Part of a small language model's weights.
Size: MLP 384 tanh GELU, 4.65M parameters.
Architecture: LayerNorm before each block, biases, untied embeddings.
Training: a variant of Adam for these matrices, 141M tokens, 4300 steps.
Each number is 128 + 24 x the weight over the matrix's rms, rounded and kept within 0 to 255. Layers, rows and columns count from 0. Numbers have three digits each.

# layer 3 attention key, 288x192, rms 0.0448, rows 276-287, columns 0-95
126103119136079130101162137118130080152102116149124145143119073103133131073147127142095153122136118137142110101126091139110128142145110136140113154117158144107127147121109127149114147159158137114114092135134148140097150119165116183144124118124118117085111103111122158127141132140119138128
139118149130122120124132145096145124096128132180141134118134128163088155117129057124156120108130160125110132141121095106131106164177131136112115112131116136117143117163129148084155091132116149150115113132085130125131084123091177129125130128129096125126130140111126150130156137118141100108
135113143145107123131116141119106124164126136150126104132106142110137137114100128102148125138150119143128127111189142145143090145131144151132108105104147146124130109121120093089159148097091086120164137114146085099099096113164147150080099107156151103171112098114120145128138099140117171174
084152063122136115148104152144154140117154120135128131108108137149128164150102139130126116157111125161104120145068136098137102094153120094129083141129142121098113132101132170107135145134107108143113069143094168141130107105144124122138118142147114099141188132176124141143137124147148107115
157111097100141125137167148126104105134117128131130122127112113159118173123115158147108142108155117173145175114117143119117119084163089130117107093177129114112138158152144149120128146133088106150110157144132129097134097115113134160143165162140157149152116144129106150163136110132105124139
139110174135134144109139148145115107105113122112142117138121111127151119114165148137135119112103105092115076077165164117145137111119128121110132178162113140128132121101153093129154165112159153142089154111114168107171158112163115131132091093120140091124137130105115137109143112161178132112
171112126134102135111136123156100156148092107141107109148120144148138112124108148101151128145126117121158148082158128110118159091153149111124140111134116073116142093125152114155098200152113102143148116131150110168146127095092140114132119162121099146083134096154104163159158129108145098120
127131118150107178128128131154094115111157137172114148181151150131127105106124106144116139061127102104127113158084071110131123122141138131128150153153118127152117088119087132142168104134149121105154126118097159119148157111129113124108095105167084124104132130159103132100129132138171100114
108140136118134131150161136090144165113116109156089063122144149151104182160113134121141141142149124140139122146152135101113082143099148142158123090124130116105158105141130166120139138127133136124085130110134106123115110138131127146170130168125131135146136145122144158167101131147116106100
090115129138095126108119122154123134121100136158111111163121167160158127151124133143138133121125138106114109139152158076126159134138149117087131108118125089137096112080162103104126125145147152150091105098125170147094123140095119103134140148128138101145134145072150123111109136118184116095
146111150123128167162142137114124108137129107135157127096116129106139138126130128137123128121112133121098152103147106142118121103123135103183111111150133139107102134132145124166113117117110166124138149121128095143096126141136127107117121152130154135147093122113092139148151106123130120127
111116138133126111137110105105102117164096129136135134100122105160149079131137140106151095119167131148099069149115150130135117109111167139124154146146152110140113100133112108139120127106129119177122125102094145104152153099140112111107119093131160153121126131135131138153147126148109126088
# layer 3 attention query, 288x192, rms 0.0452, rows 277-287, columns 0-95
065120109175134122092157139135140127123143173177160141110080180107135145170108137113130124143096084128127101118089110120115112141135084160131113158169132148109128138121106138153147144147115109097125122124131107075111141093112103102125104136139121122137168104121131127102158130090125107132
124171125111136108141141122110127132150129160101104130144138129102167140124136104128167166125145155132139101139190124122136130115095114056132121122132159131094077107140137121117095134130136139121122130133107112131162145113149135112117139139118105118158156125082141149101066160160125121149
109139089105092144117159150170112107120133148125160152127108146087123129110145141161128130113085134151115152165147123162116142118140175109090096145139157111149120117128144085148135105135128125103124095183113132144139081153083129105161122129153151159131142115125153101112166190138108114141
087132104115135119111106063136158099133150101127137173135134135139164129147078146138135099159109132159081106107136130116096105151107161151120146113113093124129161167095127137190089175128163119128121087138162117164137133102149137126139146126130103144141110105103169150143120165132137140184
157106126129153087121091147122132093117090105148091113114124130138140119148129101083110086128120119128104129162092153143129143103145120097170115122151124104133125158129137180139149117118118165160170123118121094117143108133118103145166147138152128125146162150126105122121117145125152124120
123140124115106095122122140134157144129095106127120154156100138151129122130129114131134107126115118180107091134132122107142113117132141099099190092096110136121106118144144147135118151083171180110107112143091119152135150100145166144128148118134118155139153129113132124120095149149149151146
130103089154160096133157131084185134110104117101119142137131090124106109133122139142147135117120144100122144123105112149154147105116092090104142110118088095093140114101093157147101133119111135078088129162119176105096099142127086110128128130165161109130119162122116074152128133110110104079
105129151115108115162151155143114141154136137135144115121108125086135147114099138127139131099127128152107138137150089119088136127110121118129129104162122125143115117173123121131118166161133120145089105113089161126162095133175112151115141099111119166092121107154163137134130114156145163145
124123129148122120118146100107162121111092122127139165108104148156139098117085140136135120130095116144145128159116126096128138136157118116123125134102180139141138117144069156113129099139095111128151151133090117110069131145132140129144150137165112124142136113096106132154136145123152116150
169149114129138103118120088135092112165186104084125163103169121137102139098117143106180122130135093145138083112165140148144109094134131097131090137134114156125148145135117136168131177183131102116102108086148141105125117132131149107099144099093145144141127152145148132136132130175124141181
157127146112141112127146161157157140150130125122158152121144108075143149107110100136100166138100117103164122115114090114148101133134126092127139130123147096149120137152142107091119091122156153141146150135126125178084119161156104103087145125145100136113122140070136116116156115111114117104
# layer 3 attention value, 288x192, rms 0.0373, rows 256-287, columns 0-95
171112119156096087113066110153132107154160124133153124139098103094106108096120137125169172131098140154147160133106158094138129177135095108073124147127137138097088152151147144158150134089160130112104117105138139138109111103121151098150139100125096111109127164172144158153109146087147130126
115104188097193099120121108163082156137153149111118107166143117146113145158091128124125141145154125148104130117142131120145129118108155119167126122096134137081100099101159089123124120147151172142108128137133130116118139154118113149104145068087134129125141123139139130097143101128147101116
103079145124143139128133161162095107117139157138136107092156171153118133143075099125108140139118149141146156149170124094141106150097102140123134122088107136115161101155125132162134127149128101127100158176114152134129084125158119137125137117102109112158143081131151108142133095129174089089
131131124121131139116130147114139152143171123118128100133137148135142088135152160137096111172161117127113150214106174107104112126134131131124082145128109145156137092151095136133111138100103145099162131079118108095114156159115135097148152159093118178136116084164142134131125133158129137145
146146110124148159142117169144142083117099100114119101147122071108136110172114092084108116108172142178127118122112103125131128105142104103090139140101106141173146129159118149134106130138144124135101122131125117163116136162125160145120101134153162102156126130102113096119130104124112133127
135094120113141166144153186117093134139152113119124075124095135146113118151142141104129117102096112135135177145149083102151128079110137087159146113078138088103113099136120166103161137115114114123114126165126088114106170132139113104131084088130106165095129078139139123167142124124155174161
131145096109127111118166131134124107120124119137127118105138109146101116123135089124123129075145160112112130111139112108134143121143118117179121136130139105088135137170116163128154090101089126104119133133139150097119105113125122134138112146108158149130125083110108088109154119117119135154
078114134163126124121135123164127103156150155100130131148106151148096130113133179090144178138123099147105142100163142190136137150118156108135147076099122147134088172088095151143123121131159144148120138068172136118123115142182125150133112114151099107081113094112174109160123111088135131124
105131171109166105147129125145137131100156152091161146173085147129121155157128132096124131142121186120117089127099128109179116151097136131160106092095158131136172165167115155103108102079072167131139123114112115082162153107120154130120102137136153063113093145085096097168102149132129180093
152155191115103120119175095132093128145086115107129153118164103098117104099145137108122161161133120170122197133092141149085101133149113116123106109158118096083126154135157134125134111170094080120116093144128132144112132136097090125101079156128150145135137180138120125168106115111169143142
096136106131108059123143097163138113146125114120166114137134132110102112111126176167117110090097084110180106096183096131097095145088130087100066126086108128144125132157089145169163094155107122131116136148125133110178145147112107092121119052138123098147087139128081144130110130101124158164
108096127105087140136100111158138109117139157156111140118099100148149152105124148184138145088132149164155125114088072111112140109170112093101155134119131113138120154163136143149135144162124111123172159099147139147120114136126098115111074135156155138187153164176085108095147137118127057095
133097130128112110113125124166096131115102120084134115152051106133145105114128132113124147156122130147166103100129112118102112116107097089167114141167112160130101084098159121101125117164140133136111119123142143097080116164118114118093142134180124143148114131116103147133124185172162169172
139092110115119118130133119128141075135110121144146138105085150127138104175118135104149140131105157149119112149096143130136090088068107069097123126157126102129148115118194174122144134092147121145105136077134122141151112142156158132162085100141160119106105115173111147148144137155175099132
168123137091144113171139119125122100119108131157147120130123113135111136135115128104150125113139087187096166161107132134127120129140122124113148139144109062127082133104132156100116146136157111128135172134119140089132085107149120114139153162146135139123157141106088158131088118151108173097
091112104145105141131132168094077140137133103076115170102149084101091101148160122148147111113104113150166130122132108096165122156123139116135144124154114111117139144146146180128151157102135098106110163113131170094135120153159133089138132110147116144138120146097103101106116128094112145155
169160152154136119129136098082126149125140080144067129072129150139152141115118138105118135130090169136148153130143144184108129156136173111140132126115123068154175142092155147129144147173107151109119159139154138136145157102100133097135115114119176146136114122108151111081140107152069131071
090157122134072118125118089124154073119102115164124104154134088080159138124137122106110135117102089139144105165108112142109142135140204126118162124103153175118145181125117139132139145128133088174142128133104092178090102135177097092100112134122148126175154130126113140108108131112128180137
142117081082104131106153159072142145117096085131150121105130106115089147139151157112106180161125081124176111102085157139114097143139128097107107158138153135083132097162134127125107145123100125124129109113143089168126064113144126104096110143120147099145152101137150105156140170138112111092
133115138087148132122092193120143095150113099139105128092094109150095116101139124106143107111111163186069138182111091128127085149072153150144102139158126148121164091179112160087080110077114129112120129138156117124201173140100113133108153140120090131113112124128110094116086141088143142153
119082140118121146109106101105126162150138122171116140163143148088091122138174125126106126104146137098107106115084125142142115111145140172120162076132106128078141117073091147182060137128069141115161147126166116109138162137154148154109192112114097131132124134090079129122109112126155093112
153097156144119137121143135155112097148132132166148121135157128117130117114106128080172112092161119144110126158131129159131116129114124125161117172147133121151130116142140121180126121077091102161089114174163089142190166101095094131102145149146137072110179098152164147119124106138165137155
106138145090179134150160136134172095156135150125107136104154144150134136133141108104128127140122146128086129139177136169119164123183124181102133105161159157164110145140161131098091114113144140107111138137124143145106083157120146137160094118117158170135120117154121153119177122147121145113
115169146151107106126124120151149114154101135149086138145129116120125162142140116064163143093118165098115104148146155136124141196123130131104126166143102126127127109137092118183136138123111152078126107116132099148131115165150150115188149105107122159102148100082114090131159110148158095116
127132135087149112161113149158179172136113102100164093151125095107092119113140118142142145120168161132084113156132127109129173132117157119126118143105133105165131091143114154132111136108116159140110123144100138113140113150092133104127154134146129181127182119130137118132114127105093187189
151104110117114134118126159113125122107137136109137129102100119066102100100149123118106156112115083147136157129150168126108144134102148109122143121140141118172100151126109160149143164121103130097093142159091160146130143136138145116153118116146128100124075105190107115137143104154115115123
150170124112128155158144078122180118116097155122156135166132096140129102169124138155160160128131126108153156105097109137165190169143111135128080186118185117163097125135090107169155154112150158133132106086124130103115119134102121099127112136124165117142100100121129090154104086105120125139
096113119081123116091125098155154112162161130150144161141123133110104135129109150088150103132066167125116147127133151077127108093128134133128145070117205111089148116100141156095122121154100104124138139133169119100144155094075100140149156131140125128102137117121132160136125082142091134143
130140130101186116141141121118118107108159114125124161148088114137158141141092088130149166088109139126126128101092153094125144128130130100104124165142170135098107160153179151132089119097115118149154145151112101057107087127126135131161160081113159146128145142137109108118187113075113078149
153114149143165156137058140130100132113162068107133170190137129121140138093150147101140136130115133101124084092126115148122119138142132094096104116094092104163125135120138170139083116121124139101122124098090144117189145130161112131151084140115101087126092126067164116094123130129150100116
149112166162094128140141061170102172122160113088117156111141123089088088110115146112125145140158121124082149135133130136131139124100110159104109137182137126165130122103101110155133143145082129129133141170159097170100089119139088155131138145109150159142144121141117153125113140121138143137
126111102094167132106092108122098127147173090139107125116137156180144122095120146114132132162133146076136152146153117117123140049110117089125157139109106139117130125140141135152115122104077149148145099185175152107188161122115136121129173123127122141118138122127151147096145131122112149093
# layer 3 attention output (transposed), 288x192, rms 0.0274, rows 256-287, columns 0-95
124110064103127136166139097148112121174114147116121180123112130099101149126146097143102123164152157150116131128106137146093155120133093100120159160156148122171079154161123106100142111140159131106142096126127129154137125161141157111124125085125118080157130102117146105076124185173163127128
146211140138118141135134129111100080129110088108077105139157112126184116124148137059157187135165132163126126062150104126139143093127147107116154159140142140116096148129102137129126144078130102116070107158131146153145121114092109135127166139184089175107144101096143154131143118143117152097
163106134085181142132100162097187116172141134087161132108107099160134109128154150137107116162164137045131140138139093139126133144136142101123133133140117095146139170152116115141146140088156140080168145138135130109173168150125100160169134133163097081107140114145126129099122117097152162133
140137121132120113139102155153136141090104067114095108185122157079134102139127125108127136171094084101182141140109093168141092148095167105122122165120090115082147090107149096136109125110081123155132119157097114132119110096143119124078137103117139150115121116089189175134189112101147089163
126067121165073130120146096139190147155092199120160154142111143122138126158136102191108128065115132082089108160110095137108119067101089158162132155142121159117131127162132134121122071160143143135114137118128088151099128143139173068191110160119159100129112107146128166121107107115117123151
143142131127138121091143166130185166132093119111095156146146099128160114130175119149118096189138091080170148148114124181132100143089134180113105144116126152094119105083127101132120096103124129124085132121150122145125175121155076140135156131184099103134128153112103120085161143092109128094
136130111135122125089108105120136144125118129107082129149148134094143103111128111142143122117104103113145175149121129141166152166105091153123119143141122080135142071083150142138095148198115149151131126152125072131091095115125118118090116129082092147133111130136127112096108141140134064158
127112106144169114132131105076100124162166157144091147085164108116101165163095153147080112131169142137088104096152097100118145118130142140098186110136144154139127109123160123151153113094128138129126125101145171165162133098119115106175132157130137121118103122153087131107085150151128175098
120142134109121134138114147098099157163165094147206040150123134106145112102115108112150110131155110138142155124157096122087140134110124084151141152134145142111146138120132048114145156124140127103208141160111137138121087109133111144081115129129149137155175135145073105169092165085137118119
119052170155165155113134186149109117119128111117158119108121132095107104068161156098094148103120177138155158152135138130156130142117177142114114090058105174158163097128093139132142136123108100106113137160111104131163110141166094150171133105183106115099113124119089084110142085099079114129
133115089119167153165141142109123123166150164125092206110130116149152125149127083115146157100134161125096113151131138126142124110151142096110143111093148126142133106112103124168113150106159123161094106104105120145146190112113109129170151133149093138118132128090128111098082137154137132098
157119107110058170113114132150146137194133110097184159077117175143133096150115115117124194080130143101156123103117156115153171133165121121149117140115122104119078127177152156134121140147103141098151078153139150100160150136183141173180154113133128093139108131082111106134134138100107130151
106093145152089123113177153132143131131116174139151148087114148150150142153136165140188124069137171117090101106116123142158155141146163186121089142130129151115139151126098100171129122129144103139132181142146151119169131128124109126174159097161115120091117132112089135113093105138109129100
106138124059149116131119180127153126086107123104141113100148128141078114114092160150126121130152135158165105151139134136154149191121163082092144118137133096116156113144119085135105119140111105112150163129125146092144076132111134180132150101188127116097153189137115091109160134128086152107
135102132123109153097114156141128165135134130119194175127080097149118137112143098140120131167134127137138111103102171132110139141146085103130085153161152123140117132180125090104125084147107094060131118143199116143138131138151141166119092082183108057118152170140117080143161128139124144136
117107134171129138105103151136126120138114133156100161097103107148163083126180082137132119140131098059094167147142136191185180107108104167081098125088152126102102113169096101135106067160102130120087157140129118128121185132114093159138131141122105103129113157096134126154120128147162179128
131144159105137126151129141092112141094136101123111086134149150116119087086127167131111111123137144112124141170143120176197107149106118102148135102120146113114138119104139133097135114108121141139125166107111148088127107125135111082088141141086197103163113091160121159118115141125118170144
089116100166059123100127102123175164158099093123127175114159106091114101176129134121149143064116120117135155152090088111108090139081063178139118153157108165116156134136147113105112148085139139180112126130114097189096069169143167063130126140098133111142147127118211126124103133137143058151
171098135170099058084108178166136147148119153162137114094102124138116117090141186186122110123120161111146101103084168136200147172084128143137102160080104127091116133132146112064158111174138137126097160160131124128119076161161143061183144140163143121111133124146136140116068175097099127111
161145077122139087154120136119134126076096124111101071183120153160145101144132079124169092197152126044140132164118129163132174135143135089121116118156113099140148098093123124131102085177162110133175148141112072109092145108119084119104106066112113123140080122146107150099106099126123139176
165081148096153144126143147160131126169143117135151099106089103161170127108133148100145160143131134108082137119114155087115104134174144155101091143123139130136119157132157098179096120098152135101138127176165156124178163136127114152181100087180112110112138176120076102135153106094126213117
136153143165167122114133154091148121122106115148102070143132125149170122132167144141117130109125145058138108151135117115123136154118140179143121122118079153167110120056115124111145097155124157109112116097164078111083163150126091088150153128158078151108123136107134120110144126082125162106
106138149142085157131132101140107149119104115098162114123130145114119088123085106188158102071114080184113189159165082063144134162103118108160174106163158091161190124155108142140140155143107161109143085133051181156133085091154161120086123100135155143100121095096176158156126107146157095131
122146060095120134175120134173121148190109121134097132146097145136127135113085114101121141099140129115088098124125109098082101134125111157158177124149140150106099135149141159120102111083152144163081140121109134179109163154121187040116135164074143136119140128172159165122058132153142126108
149166058139093141142146121161137093098112112079118136156092145114159104157177075127139117127088103160115186152075096152142196138113115107095148167132157112099112154108117116112147102177116165157128124128118093149097144134062095108086116126102154115164106088104158156114103131155135090129
168072140120110147130147109152150093192102158101161172121100151165158124116129084143105125115117143099167175107083159165116113148134095101133138136106144096135125146174129089167112098162147143116165138131117146141120156169127071146193144128134128101101121131107095138144137140092116148111
135109128141112121125151090173097124123170131145146132090126170088101132131071123143116129075099144186102147120120135152099185115094100105142169122150133134105122130131136158082152123140105147153175115101129126125090092126136168058102134185079161164163127123157167126145072182179122070087
137143139147139114107138108111096155075114098148082094137137134100160098138128128128126149122134080153179128137134135117155134116103142123156128124142097140120146119075125127123138123155116153120159150107137135098137114097133117108095134063105129185154114107083130142125179147138132107122
117179130133074123121163080171111087122078126100123130138120163083107110147080156144142170111127117186117110060073107117139125146109122119145168157153108087134130121143157122106159152153124151181168088121138104117142080151090222102133112159120180158128155136141195162129145167160129122097
108139080126161150155098090140151130143082174166079133150089087143115179121105112169115144127145145118065114145150112094081128106114134184127114120133135153124110137158144156106144098081163174174090135099099132164103154141092131046210116142129098113137111086168092173133036094160125138138
113123179068109151164153168135114105103145065107171082125167116157153103131131164094179084128148155130128153126125121111136110207151147115116145108140115148142135131122105093112129152095112110097159143125116138106158126089116110149067141121155160104129119135084172093102176154101138165101
138163104115129050120123119109123152075143163149084075100098084138137132128107150145159106167096155172110109096116098092149120175132151123139152103111128097096082143129139173106146138119124159129151181119157174118141113152109085134125081119130106200115158132152101164127157115159129164124
# layer 3 MLP up, 384x192, rms 0.0464, rows 0-28, columns 0-95
113114116123092122144099117101113140102097110166127159091137123113155138206131152145141130158122124141115103124122102115119143175098123122130125145104097142113147107151118152094127135135130111154129107153113112148116182183089152093131207120186102154157100147116071146130128094135168117113
116109132107138112146168115113177114081077118142098089130111119108090130140142140089083145136090119176109130124117110098111130116135112127122082134097088106128094163127121120148191131145161160142129112133141166160111141107136147157155123095153087157118106115153167102131103109182119108120
139096119124120147141165167133111136129045118122134106104127096161120127190077113115139125115139133136129157149128128145092095127136144114121141084136166129098112142132144152118108089082063125128134101111146130106104089126108174164107078164153052091128110092116123108126118113126119137104
135116101136095110129105114146129141056149092197115124191078103119151138132086097145105096155152140140123122099086123136110188111089117143129149128118130132084120138159141130112125120137154101101136092105085107118100098118084136096139066126164149114139142125145092102117133122133086101131
157147079129106125100109121117160095079126147114129151133127109123088127140127116140168144148174145158168097112093100149087140161208117143131082157148143126068158174110166127095118138128113092118164109100100098139117132139159116139155167161123148121064142124121125187087149135120107115150
142173148141113119148126106061143147117114038118148125143156106117161109124104110143152079157074088091137103126131135103145129139152143091155101104147152105129143118137156113150114149103127147111135122116128152095137070152116121131179139167107112120145096101151130182155132138147147086099
106132086137142162143151128111111123111109110159140143140150114126103113182129091102112108175136149149110131115122135123104127142099106107101115184136143114133126105141152113138183129170159128126111139138151107142128127103140135134087122102101132151163091129158153131101125122139148151113
118105112134130081107111143148099148138094126155106109130099142120106123123136111137126115118139109114112146129105076178092109116134108133118088126169168144138133113080136148147139112095104144121145132108121106127132085109157153124098160139134104132151083126125172122105143110057140087120
123140102119141086076147119111124118100107151164107154125137144104109102136134134150148084127136144147149128152084134170077109132168130137125115110119133091110127117115109151103143134099128146153121074120104140125149136131124091116126126149086118142106159150149096136140117098159111137173
131107085105092155138075140141145115124107129152104137107142147143130107092129131169129121096157122110085132137119132127123127082123150177122117122133153122111107133126123170161108107108131145144123083148136150118102132150123171113101137146116137111163133167125147177141141144113122104118
132129143155156104176099119107130113095126137170146117120113124147121139121157099133161125129111109137146135160146154130117117139141110088090070086131077112144136138123163141119108140077147145186145152122101146112123106144142134153134120165176118149136109149131122140154072126116109120105
194129106126125152148148175098095117134099101091116140130118129110129087087136067093117112119109155143141133161165146130126131092145122107131131126123124130111157154115197151135174056153087158108164122173102109120121138139103089143135132117152041093114131138138140179122159119125105125120
151105133093148101120107100115184117069112134125150110110132118137119161118119132092115162128122099129140105120130104124139163107122088102154114139121102099119110184124123133113163124138104185133111111145123140108133158110134116136125160122115160114152113083132156126134151125124139095134
082153122134175099138105125127109139122161094084087081129109069167104117145127138094149135135114109145132140150134121132132122133118108099118163116147149138102131156104164154128110116143104118147156121126088102113109082172094156132128128125109150160118087129127119159110134137087128142075
157180070129114101094116147098122133089100117142094094157109164068134114111126095097119108089127152114134149125066146110101079110202110103137098129080107140123096124137117099088148090142118147129153153176100168120155125140120148089159103118138131126133105165155099130131143110102115123137
134119132104100112135134151128154150139129098094159119096148131109144127126081138140107126133133134201120126131080096168076137136136098111133154133102135100131139144143115114121112089105113127133130101124158154142084128149089088176131136147118147096169167125140120131139160175108088124119
116148155107185115114169148129139145104112138105111098140138106111118069131112117137108151100113095122103158141095155079070142145150126162112143146155115130171145115179131142112171093114107111135138138135118118176106128129126130145131148109113128107115116108191104147133113127154137137136
119126108123155163127160146118117159102146120134140106146156176136127127146110139162158166159176124108093161165124154093156171123150095123160124148123123165115130109151148093075107107053126154143131145157096136086074148092101126123119116091137062137137109177113096111126121111138123150166
134111086148094115127099122132164159153096097145150163086104172111137142109090116123163100100131155068160131136103158103112145099128113083141115132084151149130137156127123135158130102115133143148163123128107122084136122159124122155114094159104137108171130141121092081155111132128160124106
111111146149168100136123151144171145120156085109131084125130118143084135131067116118153146120090144074061128123101129107126075129169138118148155144109125114091108130200103124090138123100166105137182137144133165153123150153107140121133147150105127138149135147153117083171102124084139084093
100120129102097116122159140165124103122114110134078158097111139137145158131097126145114145178144117101113127089098046090129131090092125131155153140160132140133126132155107094171153127153097105155120122119108100150122117130112128143144110123189062124126079121132147124125142099098149150076
132150136123105151119198144068153119059127147109103161102084124104137093151127136120154157175132137149138131139131072117108138120195089148175095154117099085121130159146155156128149118147117119187113159148114120103069151127106176126083148106125148160131113107181090126139156109153104110113
121119091126141123109124149138160166122103090127137145152143122150176154164158140107121154124119100149146139119132144131065143135136125135105140099099115159102116140124137142120149103096128127168137134137108129106149090128125155140136127108136156095102126147122107110074102133155157147135
092150158104138167132124085114145129099114119118120115192139110138123147107110132107166121112159145123125140165146139129132151121133115159121069114145087118159120123128130155125130157103152118125150112090125101132139075122091187120113124126128158127135152113145137132138098097119120094118
140100121163093125135121150148107141114118138090139137119123130099122129147111135110129125138112127119100157093106101106124122150162070169146106084155138144114122144140136144112154118114111135136106134146134113109135127106154111122174128102168125138159108148145103135153130112089167128136
131136122139134168119109131111149140115123106102144133144144114104098112157110104159136134116107137101112131161159102087120120112135088128127178119095132110110143189149108120102145113163157112145126103099163157121130123105068073108100106099148100104151123109094097079131132091102112152152
142172140108115133146091147097100120103119111110135150149104068131094111155100073179152070125152105151113096150128131092103148128113147113111093120146104136129124162152138153142075119110122120136132126146158131133126143119131147177151139150103143130129157160129155110138139134105143153087
128134138183105125092151122155139160118112081136083142118136093168125122121120124140133159153141140103101126134122132075120123163115135111089157172115159133124180135168203138132108114098114097163144080158126097112096103100103116141114180127182088122146113107110140183132159127105173114105
100117155098102123099129111131106110105095130065129139111128127096157134122155129132127151141104138150104151184157111139089130126108089133137098127158127114140142115114175168132080141075163139197148090128111140133107108117145139162143112109115126171108090072139100123118146113099133112149
# layer 3 MLP down (transposed), 384x192, rms 0.0285, rows 0-28, columns 0-95
133157118116148099155092085124148149130150163157129148088128146140098126103125156172117099118148128139143144135108106100127108133159170117118139090143134104117112100129122116107111112141153152100119173130145155127099126094168108162135156134167110138120154121117138094111099153133118121181
108086135112135096146139126154124126125107150096149120134151130101106145159079128144136101099142133135131128128182103131141154161123127129113151110129164153120135120155119150110141141102130099136140098139132118133133130148080153094111166090111151134065123136156132175144133143159125122154
124102111135112095170145136084119132081134146113118145171098125140088158173109150126150133167152117085132110156073115142140070098145121098138166082107113082128140131108139132156150117079081130157141132123114130122123087095103135107121132108117147131156100135095138151129123132165143118116
161120115120147135139114101141136135157152143152128104137092127112145159124089097114124123118135159111169127112128132129131128099072164147112116115078127085123185141128162068142112087129164116123135145131101125123152123151122106106127113132108145125142091158153126056135085172178058142149
124120138127140095128132110103141124104074125112128189116150108122128156147126118103112135160190119123088090122185131141108113173146176126147121157145125153117151109154132160103134114117147163132145124135170094112112144152058114107113091152123138115188151077180113134088127169086138117127
144131129099106128131143131153133112135135117108167191083175111116122118143127147123136112133126162154107082119121138141186115081142135121125138106155074106133149164111148142113158101126133161105090110106178090132121127107130104130127160120125124103140142077149122123110124149105089138164
107096133128096174124101111149116127157123157110109138117121132102128117164097145102114135128085164148124164098127105135091143128098118138138139091153126140103108184167119135088113124101120109147102121137184166136155141141131080084157122123149161134083123113112153091108120140123109137163
100117132083152142146155167147130170141128135146159140124108089142174139078102137142154125128115104130086144085140127125111107091158157150165127142159160147144085133121143111089111138147111129100143131150126127104123125152166150136111136137124136118105131129174126170102149134112114146158
155167103164179138150120102126104159141069136095100144116079120049144107110139138122119143155075114129130163102190104143172123065169102092123157140150103082121100124104124119081082204156128143113125129114097158155178155096114116098075130128079100136112085181110119121136191100136153148164
150140182139132131140130128123138102165136113159121112123129134125128118142140123109117145103105120126131159154150110143130144129147138110115163085135148158154157145120119114135145129090145099117118106112158154125209141130154093147110124117164112100143097144107116132118113103150132136145
113148150140089123127135085140127111136129134126115132150122160145157144119141140132119158144109108095118174127165143139151147135126133140141105113148154123130126117147111160115127155130138086149140157121135094135120148123146117122121126089113143122159142111107129131125134132130131121139
140152137091097110197119093131125130150159130144106158115119168121146120117099178130145166132124130149113090172159112146161117114141114147142125097123099144129121067082131125121157153147119086123153139095137171153115097144095149132110147116106094126119122126105132136182151116146091127141
133088130121131145155128163137166129123127096128181129141142109099130118121108086168108144137109104162094091126139114135156096138103152125066116120123164117137120123139138191105112148176142146103119120106105123101144101126133109131141087147123146145123116130135129146144161100119108113125
108132154141090142123115114131130121143116162115171128130151103140111132135150110095124105104097130128147171159130131177145142134112141081091147115142129148146123115099133100093156118152126125105120133100166149113148105123125118150124138130140107139185109155114114122107137152150120132113
119146151091160159119170117112141141105147144124137110151109178089104181154132126126136142113096115117196144128147115126170138139099091152119139088081127126128117148092156122104095136115193120114108112059119164206143125134117142127112094101120097126118083142086122131129095109166150122095
134144136117157118124138109130135135113116188136124099131116166091130118144122130143145123141133130111116088135163140106167141147112127166140135150120126123148182120122173158137086136140095143118126097123128094124126120118104124140139094147129122102106109129100164174115148139147106118116
129155089141127123155110159150135102141126118131087139132129128140110107118111173117097152152109141109110144130126145157163132108095143147150106156153141141164139104087145121178118119101090128137100151120154120127125122124114114107112111116132131143155108132135122071076077142114114125140
146085134129159104141112122105111096134123129120105149070147137118142116110183121127113137132108135142086137137123099037132114148123113135153113132107094128152102108138136107129119137112104152155131140126071143130163127091129110139099134120090087120145129159122114125152149127113112179127
109138097152167086153110097126077137202125201187136129088111119116165152099122141127093127142113107154109106138115148132161131130123122103121111090147135153134169082123080134143118157158122152140139073135143148091129174114146103117135150148145100078184103116077162114217106077163092091162
130108130169090090125140155118108141164105110108153142119083142119101106138144065087123101118082090123106161110139123162137124099186143158140146119134070143088137129137099135096127113096152139097125112117154134151117104124083137119153132159118125130110147132171118045120165149147114141129
105134114131110124196120171118137088128093148093187135110134119124135154161131160131115135143127141119113142124117080144137119116140176149132107174100129156140171184137181092129104137100152140103076157135100159102122111120172104108180126133128147179131164130213103103084156144165177148133
114137132103099105135157125108109123121140121111111129103093148106098119113169056116104135209155161145095124144089154150105130130154153135103115148125121113159118130114109168123108077088175101114088114167110164166158116099102168118123144132155101113125101107144103161133172118093101119109
119135138131134097118116135116138133132133124135128156125130163116085130105142113145117094135128126132144107154125143096161136137125100172131146131079114092116148114129157126112106120139115109106139128120114183128134141150158121141155111162131150111123116146160110080120143133117110118171
145165125149128113156123147131141111147089144135099143140116121103144138106121143136150123120111142109172132120128100133145127113140133111145167162081120162145144112134093135130159162151113142136149107122134118098174091155147139140108129121138121132094089115102131131127133112111132128164
109110108146129127114149100130147161144148136103121129112134153106183131122176120158133129129129130135121125142161143071120089099108132140115093158122154120125140166181147129143115134121151127091148104085106130143169156102156133135153126127124107149148125092151093108160140139147159166144
140135132127128101088095098149153154138144113157116121106109098095131139109166106146121091093162154104142139135160151171132089169134113147146114129119136160185115125093145118147141126145162127114099110117162099126137165134154147124112129124093130162113092125118087124103134140137172147126
148145109137177156111148118131153117137130088178116071149097112110125132150092181087118129122139116148149133161112071134138149093108148122115083115136165103144134129105088142126146132114141135111135130161075146157109144170103162133158137127145112121120128132154130129103124148165166112143
105135138129118178081105146110165151130105122107116159104100159094108138107109121130111126126123095132139142120095103087182129143112126152136153073139117103113146119146155121173114108093094136176133118092108126120114133112153097179099140166122120080137110084127148189106132118167135095105
131143147112131149161134106151122110150112139117128131079101143148106106080144128124115109143179097142132111139155112149138148136132168126139091121100172137137138164126120123089140090136167117133124105155151106124122116119149092131177079161114123123108111087138123146152117117110124122147